{
  "num_hidden_layers": 9,
  "hidden_size": 384,
  "num_attention_heads": 4,
  "num_key_value_heads": 4,
  "head_dim": 64,
  "intermediate_size": 896,
  "vocab_size": 18037,
  "hidden_act": "swiglu",
  "norm": "rmsnorm",
  "norm_place": "pre",
  "norm_eps": 1e-06,
  "positions": "rope",
  "rope_theta": 14300.0,
  "rope_fraction": 1.0,
  "qk_norm": false,
  "attn_scale": 0.125,
  "bias": "none",
  "tie_word_embeddings": false,
  "parallel_block": false,
  "init": "orth",
  "init_std_qkv": 0.0148,
  "init_std_o": 0.0035,
  "init_std_up": 0.0148,
  "init_std_down": 0.0035,
  "optimizer": "soap_variant",
  "learning_rate": 0.00463,
  "lr_mult_o": 1.41,
  "beta1": 0.95,
  "beta2": 0.95,
  "lr_head": 0.00792,
  "max_grad_norm": 0.5,
  "warmup_steps": 200,
  "schedule": "cos",
  "final_lr_fraction": 0.03,
  "batch_tokens": 262144,
  "max_seq_len": 1024,
  "doc_mask": true,
  "train_tokens": 1296000000,
  "max_steps": 4944,
  "dataset": "wikipedia_en"
}
Each number is 128 + 24 x the weight over its row's rms, rounded and kept within 0 to 255. Layers, rows and columns count from 0. Numbers have three digits each. The size before them is the row's rms in percent of the matrix's.

# down: layer 3 MLP down (transposed), 896x384, rms 0.15, rows 686-707, columns 96-191
# gate: layer 3 MLP gate, 896x384, rms 0.154, rows 687-707, columns 96-191
# up: layer 3 MLP up, 896x384, rms 0.158, rows 687-707, columns 96-191
down686 104:104118165122131132130117176154157106099138109132090110134161129116143166122131099173160180115115141135109109087130125122131146117077098134116168097109098113122139129162150155103130116151144086114107146117119077103115123149138094154101114111131151123118131179148138120119111105096162163178
gate687 103:151131157157165114155145138156156123123128149083122150134087158146168119145108124111135127127099151134163140109144158105104142088103166145099107125115139149151162125124175071093145149150112118077164134147147071135143166132102101110113159109093182090120135124110187085129140084134177150147
up687 107:120093080124125130156088135128148134117122124137117099093136121104158136117082138109167133155104152095101112166089093095135104109108141143109159117116115121091143128127153111128113132142138103119134151102148095117148111146158140140122092157116132093083134090140137150140126140183145121134
down687 108:126155097174109145131179158104149120146170105120084153126122136124091107156133096168102130161137149151147105103145135093110126087130105125114086132116163139164081125183146083151124133134121154124104125185138141129112126159120114120149097144101121098149116077144122100140121125142141142137
gate688 103:137092099126113138131127107109150118124112091149118139131094094141101107137106129133090166114156109164124129159124141131118113110127098134166114138124152133174142136169122133107132091121129088129125130128113083133079149125159133098135123112133138122124122119128165127168147170091101131095
up688 102:146111162114131131119131104095148127124089154106120150153119135140103107117116146055142128148111146140134159196126096115108105109121142137137140164113134101143102112136134101157165075138121164120151108144103146155086144124122126108110172091098116160137104082091102121127137132156103099094
down688 108:163139108126108170143125109102144130111107109137108103107102150133171162151081122164118117150128114135075115156161134111141114130151116154120113161124109144107133144137107102117129111124061111085128126109083134118107125096169122157105138151141080150130188137118095104141153155148111135130
gate689 093:166128115160122131144113143167102119106131144115091142103178130160148111148123167110139112122077175128130134118139126127136126136085149091141129121148108091120109173181132129118142166114154145139124102141141124143129136104154141134155139100077123169094167141120137125114176159072103118143
up689 089:155117109127101145123110141160138132113146118121150094101164162151121146130104120134150152118129152086085108106117130115107114142122149136135120105152110158143087146143156125148102143144152119135113107174142100135134127127126145153129175129133120078125147132117104115129150116109097150171
down689 097:128159114091102147121096130143082131118112135161146145115083137116085115121132143134103151144127086117102148170165130121147133150109109120115097120104111140119111099098138134128116117087137133132126110102109058053151130105126078147155110121151116149128118132124160118113133077101117170162
gate690 097:135137136100124113142115175141157139171156158140126089152107097126134128120118091171116121125140127157135149167126156102109084121088139122110137141156178127113110111185166165143142135171161117170109113149097143124131154087112165154134163113109146094155141074119088146111171132141099118119
up690 093:149097118086107155122127130164137140085088121138118141144063177107156138151126142121135138163124120136111093143113164171092153135130131128082134110129122109148178144098126124133152104111138119139129112149135100151110154117142077122141144147134099115109137108121132173117116162105124155118
down690 091:108126142094147106164163149164087161124171112113128129140143086131123137112115104096132120127109108093080133131107114126149137146123143121132122143117184098117097126144154139146115102180121149160099124123108161104121142116106151157186121151123174121140119120109098139161149114115123088105
gate691 101:171167132100128159112133148124066086172147157119127125127124216118132160125155114128086145125085128136180159108157118131168179116107117142137098146133087121139109114153118157149140131115111157171147091151094108140143147147135154131142175083135141147147099106102139146153139118135114112118
up691 094:134138138080122104107134161150132144178109088138155117155187120113135121120124129117154134128154103142123139129151159117164143148177136181126103175128120132123122167195143143118162141103130146130109153144124166147094125187147090097153107139157112088117137105115152101162109136126141148114
down691 101:145170168090107114079130109147159062149171082138135130142107102121131119131133116106130128107116120111127115112130134149150113135088131138121117131139117149107124125150103107114139143120130124113144105168101106180091136140145103118105151120104117147137114116130136150161125115140154096093
gate692 097:120109127108122159122152101115115118120081125127120124120128093160121142125147127129139127130142089114147090163115145150129140142122107066146144118157096126131164157078127150206103106135119142123136196139137118127118152136094132107092140161116130078121084105089107158108136138129132163167
up692 099:138196141126117134101150111130118127123114110157143142143151146143147140103143128157110113143145157131172150145086161127144106097134125131099148109184091114146126118110173132146093103135186112118122124093103133119112109132130126091122096123102151088122103119082097120139096159161163136170
down692 098:112162123134143092116112169146113123152108121160100159137130141118113155138144117156114141138126140128138147136141127108124138089130150130145117109137123148107110077188101112092170147118153128106128109138143092132129125158128110121196105087093115137134148120136152108135107150158127106109
gate693 098:114134139140124126166126133126118081120138141117129206148131099118149158145131163085109134108119113128123133102161167106074121121083118108134146137167152140111147100089129134166094122108120160141110122130144132146112116103160127070083149109165132131146150138133127112120131121145116121117
up693 097:104089142114126124097170140145097148128066118123130158167088124130106134095134074105076134158145122131147158103111120127140127121123121115148162182145126115141147133147121089156116135106191143083129127093136159112131109120111111132119085124132143110116128110091162131108139117122111107150
down693 099:098115110141143123137160113160091113162102093131112124131112142083138110120142149159121152161158167139129147121132121139156146149105146122131122106131120098133173091185096109119166147092098175125151082084126140135158147124091148127123090084142104194111169116153147203087099125073137115132
gate694 099:124122154145119138150075141159088136128090139111132104149066092122101094127142104127169146114150124111122126132141172126159092096126134177121147115098107145160099130134121160164108178086134150118126080135126127104163171126167178140107130138116126124141080119078123141107127133158117134150
up694 098:125110091146136110110142098088101090096185145180106131111125125133122181154112115101102082097171130126128128135123107116128145151098098110153169156118146118156152187076156145123127170110130105126114168124128141170142103109128056082123119140113144122138138144153139124160149139135147138146
down694 101:133120093126143140134148082108148135105120117162121114099144127125132160137096181151139114158114142174106115098087095122116144177114102091135159152134096089112126129126144125131137105165092089137156159154102098143103127133096127152138121130131107134075158162152133090118163140113144139095
gate695 100:151095125149123103162106157132087130108162139146125115154094157100122090123181118118127146124119098101117086112122111068144125108141109110140160136115121186136089134126134167157184133175154147079119116118143075115134122131129113136151126121123107114131117102119085160159079082147104115140
up695 101:123141147111125141130183151083091103165166119155137144149134151091163153153144091136126126133095137137109134136134120124110137087088155107152122123134074170099169153150097134073141168139144203104109113106165106130179116109165136106159191130137119120120115150151182143088077137111125110115
down695 099:111136137114147124109109112145170106127127135165110077152102138139142140133110140128160099143144153174104110143145155136153097125129101121158145170132108128131109131134123116109124192158142104090082133124124147083133167147149121172072131109173133141124111160158140159122100113103175120143
gate696 093:109160120099158155120149134158156127099139100169114170124123125091121112137148174144119149162134133145140077160129117134102093131164162112127066131131150141098142135177167118158129132097098157175121113123111121143124136131135153123123117129142141125130142122126099170109089145134144112119
up696 092:125140166110175135158147108157089097132112135141176076140098127122126110123155086141146151088135148178112137139085104135118119106153125111090168164146111134138070138124124165122099125110123110095132130097123153130170134129145099153130140133165101127132146130078179122180101135119140119125
down696 091:082112135125130138144164125112103152127124119136146096145133159163136150118107136097145163155116113095108147140153124170164110133129170148123093106149130130156108101113097160070149153134152114145120128121155131144101102117133132119080144133198160137139094134146114160092130131134127139146
gate697 119:096141122139126096120116082148093160122142096101158120136103132146123105090104144113103134110084117130144161125112124105108179149154122149146144114170159118135135134127118110125162110151131097131117154097142133166154129094157156142146159134103111144182138144092113129133147205129165138063
up697 123:138117154145106126134121180100130131120092144108139157114118142140135118156169179132100114119098121076109086137114149109140136155117133140130112115112147155135157087153151129116109110137113128129113130138111157136119146183136114112112109143136096160087073161144103121118128096095126087185
down697 106:172111135130136082150102133122129135126127114087131141124130127156123123130121130134114155141125138116133111106153179106164155139136107123132136129106109108082151110143148078087091098108131133195162135123137097111135133188103118143114131111119146150139174127095148102156138147161142112101
gate698 107:128117122111130114128136128090113125125170133136138130125164122131147131123142120175097108148154117111171102154167160116129120119152144118145131155117135133139149130128144072152136117081150130138100135148155116165135128130125156162140165121147084128178117117131105063133119207143168130155
up698 104:151139115141143115118191137120122101137128123130148150116161124124127116130136058048132122109095131127134132128121093170081122172158133143091115081132149116130084116116105144117157153128127101115144108088140108113143143099110126083109101146186176140154144129121128129121148123114098124156
down698 099:147114126124154116124170157113109103116106122136181124108102118110155114121119135143113116153131118165158188096107121124102100172134132131126132105135100107106126141148179157126121170153169146094128127112084125143153146104142119138161133161118123118152169137156130132107161105117069109098
gate699 093:089181133134149142152147114119103090129102119162140170114082159100178147099158157145115113101104103124125083123165124155140167109141107084166199136189130148145188137154117149180118134131133155161147108151147095124100138150162155117085120118133139129062130082134104116176119148136140103120
up699 097:150139118141118122112125186106074121107162106122119164123130152150083159102121124124136179153156142148154132106129126144150104107133112144135142145158106121077146115080128130144150128137101157093120125143151136137159099085137118093083127143089108108118146112171095108129109094147149100122
down699 100:129153132189129108089096110159109145148153137107139156136143127110126115167105109167148108134127127123064109109151095142134111104100093102166138128133132145104121122095111111177137079136124143115102101082161133184161121123151111098102154149114099116124139112150103168141121102175093129090
gate700 102:126118133172141098147133133127107153102126093103148137134174111105155112099114100133125160132073116116128098164132146114128147164140108138153117146144108155159104091103123134169103090091161105142120103106140126096120081127112110125077139105128132135137133118134080181130137180094135139124
up700 107:127137102111132133143129095188146158090077174113099138108130135153095135157108111100155143145084114140141150107107131105106139120133093096062117150119128138104128155138124110091100143135115138095139110120149131147151152130152149136153157140114133089133112123118109153089123122130126132163
down700 109:095097124109156156145140135155142136157102167098114154140115094117096144179096133150152106164122103089134111075135120111137158107135091093107146102149156122106120162124086130087128141107103154118165140131134118158109145148124124106198154128124161081143147111137116115115099095153134139122
gate701 106:123108097116194134168115143085131124129154103118147116106113129159137153126102132123116128131116156135125156160092099114108098134110135135144150104145131153140121145124181170208127124133124145140126155107114133135118179099118119108123136103131136120150086090131157104131149148108144102099
up701 110:102095125079156116130120114166109123151119150164067145117142112126106151132141134168161143092150113137122140168135121146145086081121143103171097142159138165145111154147146162144166144102128126145166173110120125149123138125101127113087130156134127125155097118082152083134142098108148143119
down701 100:094103148127114160120135086114195161134095073147184141157117133076143158175117122119116133179096124102108193142138144115110130137153138133160152114145131111183116107137180093153091139113112096095154131132113098151148178099136129145175126164119128135113131134126130131119133138144093097108
gate702 111:119116097123138150148087150123117147151114120130130139154120087156123123093157114109103127104166121122159166098119157091117133167067096090134141140155119121147125153134115166136126193117130138129138096133159129130134123162145166096109134107124166109163126125086120170159089166155177124124
up702 104:095137091141145126120102168072140105140175145159139153092140105139098128153087140139113117100098124135118118109148076090092124127122119148098140122142123117158164159095134122146132122093151125128139149109142121093148122139174116097098161165164154127120130124092116155096131162116139154096
down702 105:113112067138120123143157157102134160166116130134125139105137129179116141140140128132098130151101144112127133129130161138174120067130098151151132117127129133133099098149137102120145116151148141124198124078138122163178172154135135164077162112110097147122125089143149101146186129108156115171
gate703 108:130115165162166131172116183179132098139105136102134123140134120150107135151119131114099164161151086124126197136103120159146118104088132172059143133110104118113144103114149147154109133124090134160099163107123154122115144127091118133108169097084136116126145101110126169153117155137111115164
up703 094:092111117141197115150116177171154138115096124116124121138127123122152126122083115134091166135151113094087176135119131117130123125153130150076119119116099143138123145120132159169125165114100094121139154103116135148159118149110129094068176119111162141111116130133129186158110146128146100149
down703 092:160128108084096114109143087064117132124161128136131114107133137142146120092164144146155081117095177159138099139147131108128093155138102124172111107135162118127118138170101109075127124131168167128161099150111105127114112126160137131222081158122089142122099124133143088121132114115119170111
gate704 100:115138115135107115105141124159146166096113100139102098127153166127159146170137141159132121112154097089138136121162146114106140134087112103076149124063128128124139125141128111105120137179137109140102083137121106138148154091148134120117116119116110105123119119118134129127091143136150107146
up704 099:152124063127132180160087119154152093099103096177139166120135091163133156102118079163170161140098127118165131155155106096110124098080142108128124119151150156108110129172162150136151109132130152142132156093156161114111102124129173086106103139149111103158106130131114123143085120143125112100
down704 104:117105085122126165159116143098146111117106117125137144136122133164126135114144075144126152092113132139146124124126091105138053099136144162155126146121149124099147140154148160178143092089139145174130179122153150125097148171148155147118107141186153116131131146140077152141092115119104160110
gate705 104:178093163107143147096127118144101120101136124131095126148097140107157134109097122140128112113100101128140096137142101119144142153100139126122128132147114166165164148114125144099114124128097153122086059134130122132139114104124156094149116157121055162109133099091170148105144139126132126165
up705 099:135152092106119122153123153134149111181130086126129142123106107144161124129153125132108117121115167138110116140146132170132118126130129073142128122155132121118147073129070087173167118132126138139130137133105160117152116121131103122129117090101162126131137148136154132141112137129115123101
down705 094:088162082127118141217130175136144130113128161144133125126147120127118140115128130123138147134123138098133145114173124114133125104163145108118139079090156118126137083136101138156104112126116108138180145124101147114121118120151137151118135097122151132147165188164138151163082088145104117131
gate706 101:125113113109101130119116143111086134103088069163131141144112150106162148150161150126090116119138136100166149111128142119126114142121126144140156160090153099105123126124148136155155103158115168096104115109143167124137146124174130112103131126114114143151148101124147133125124094114111105130
up706 104:102157082125158140123110103171108144118129112151137119122115119077136124137156149131145148092132114137113124067103140122131131133145111128135098142166133066127101128157139107150086154136159133095088139133131129122105124114145131092139111117134125149168120113132158147144106166119133124124
down706 104:143096145123149118089124112135083126170179140082118156124090112117120104142139122135177122122090147164088134072174128097111132122113089121140102158110061124076154076137096107123138116139141203188133125105129133119140120142136113146108106144107133160138134134091123090138157127155110119137
gate707 106:104125102132148145093104112112108122195110142136140136140149167155183132124116155110162132153146142108155083117130124103169156168142127078141163111090088157116149181135165115100137114149104109157127141135088144132147147132093165130144127111118130114167126179138157133110152130182171102105
up707 106:103097108106143115118102172129114131111093112125164134132128145151133105101113152172167132135130089103163093125136115131104107166141183094128152144112128178111106116133109151123157108122090109086141120150106117135137132112119147130112137069194096116115122148136120134167093154129143118128
down707 108:143151147168088125144142169121118109101152116149139111166118120136133164137124156082145151127144106154137106135094117151112126145118136089115117130136078126109141155105156135116116149095178125073133114105139126155135147160140129147125103113149127138113145145111130183121109126120097116150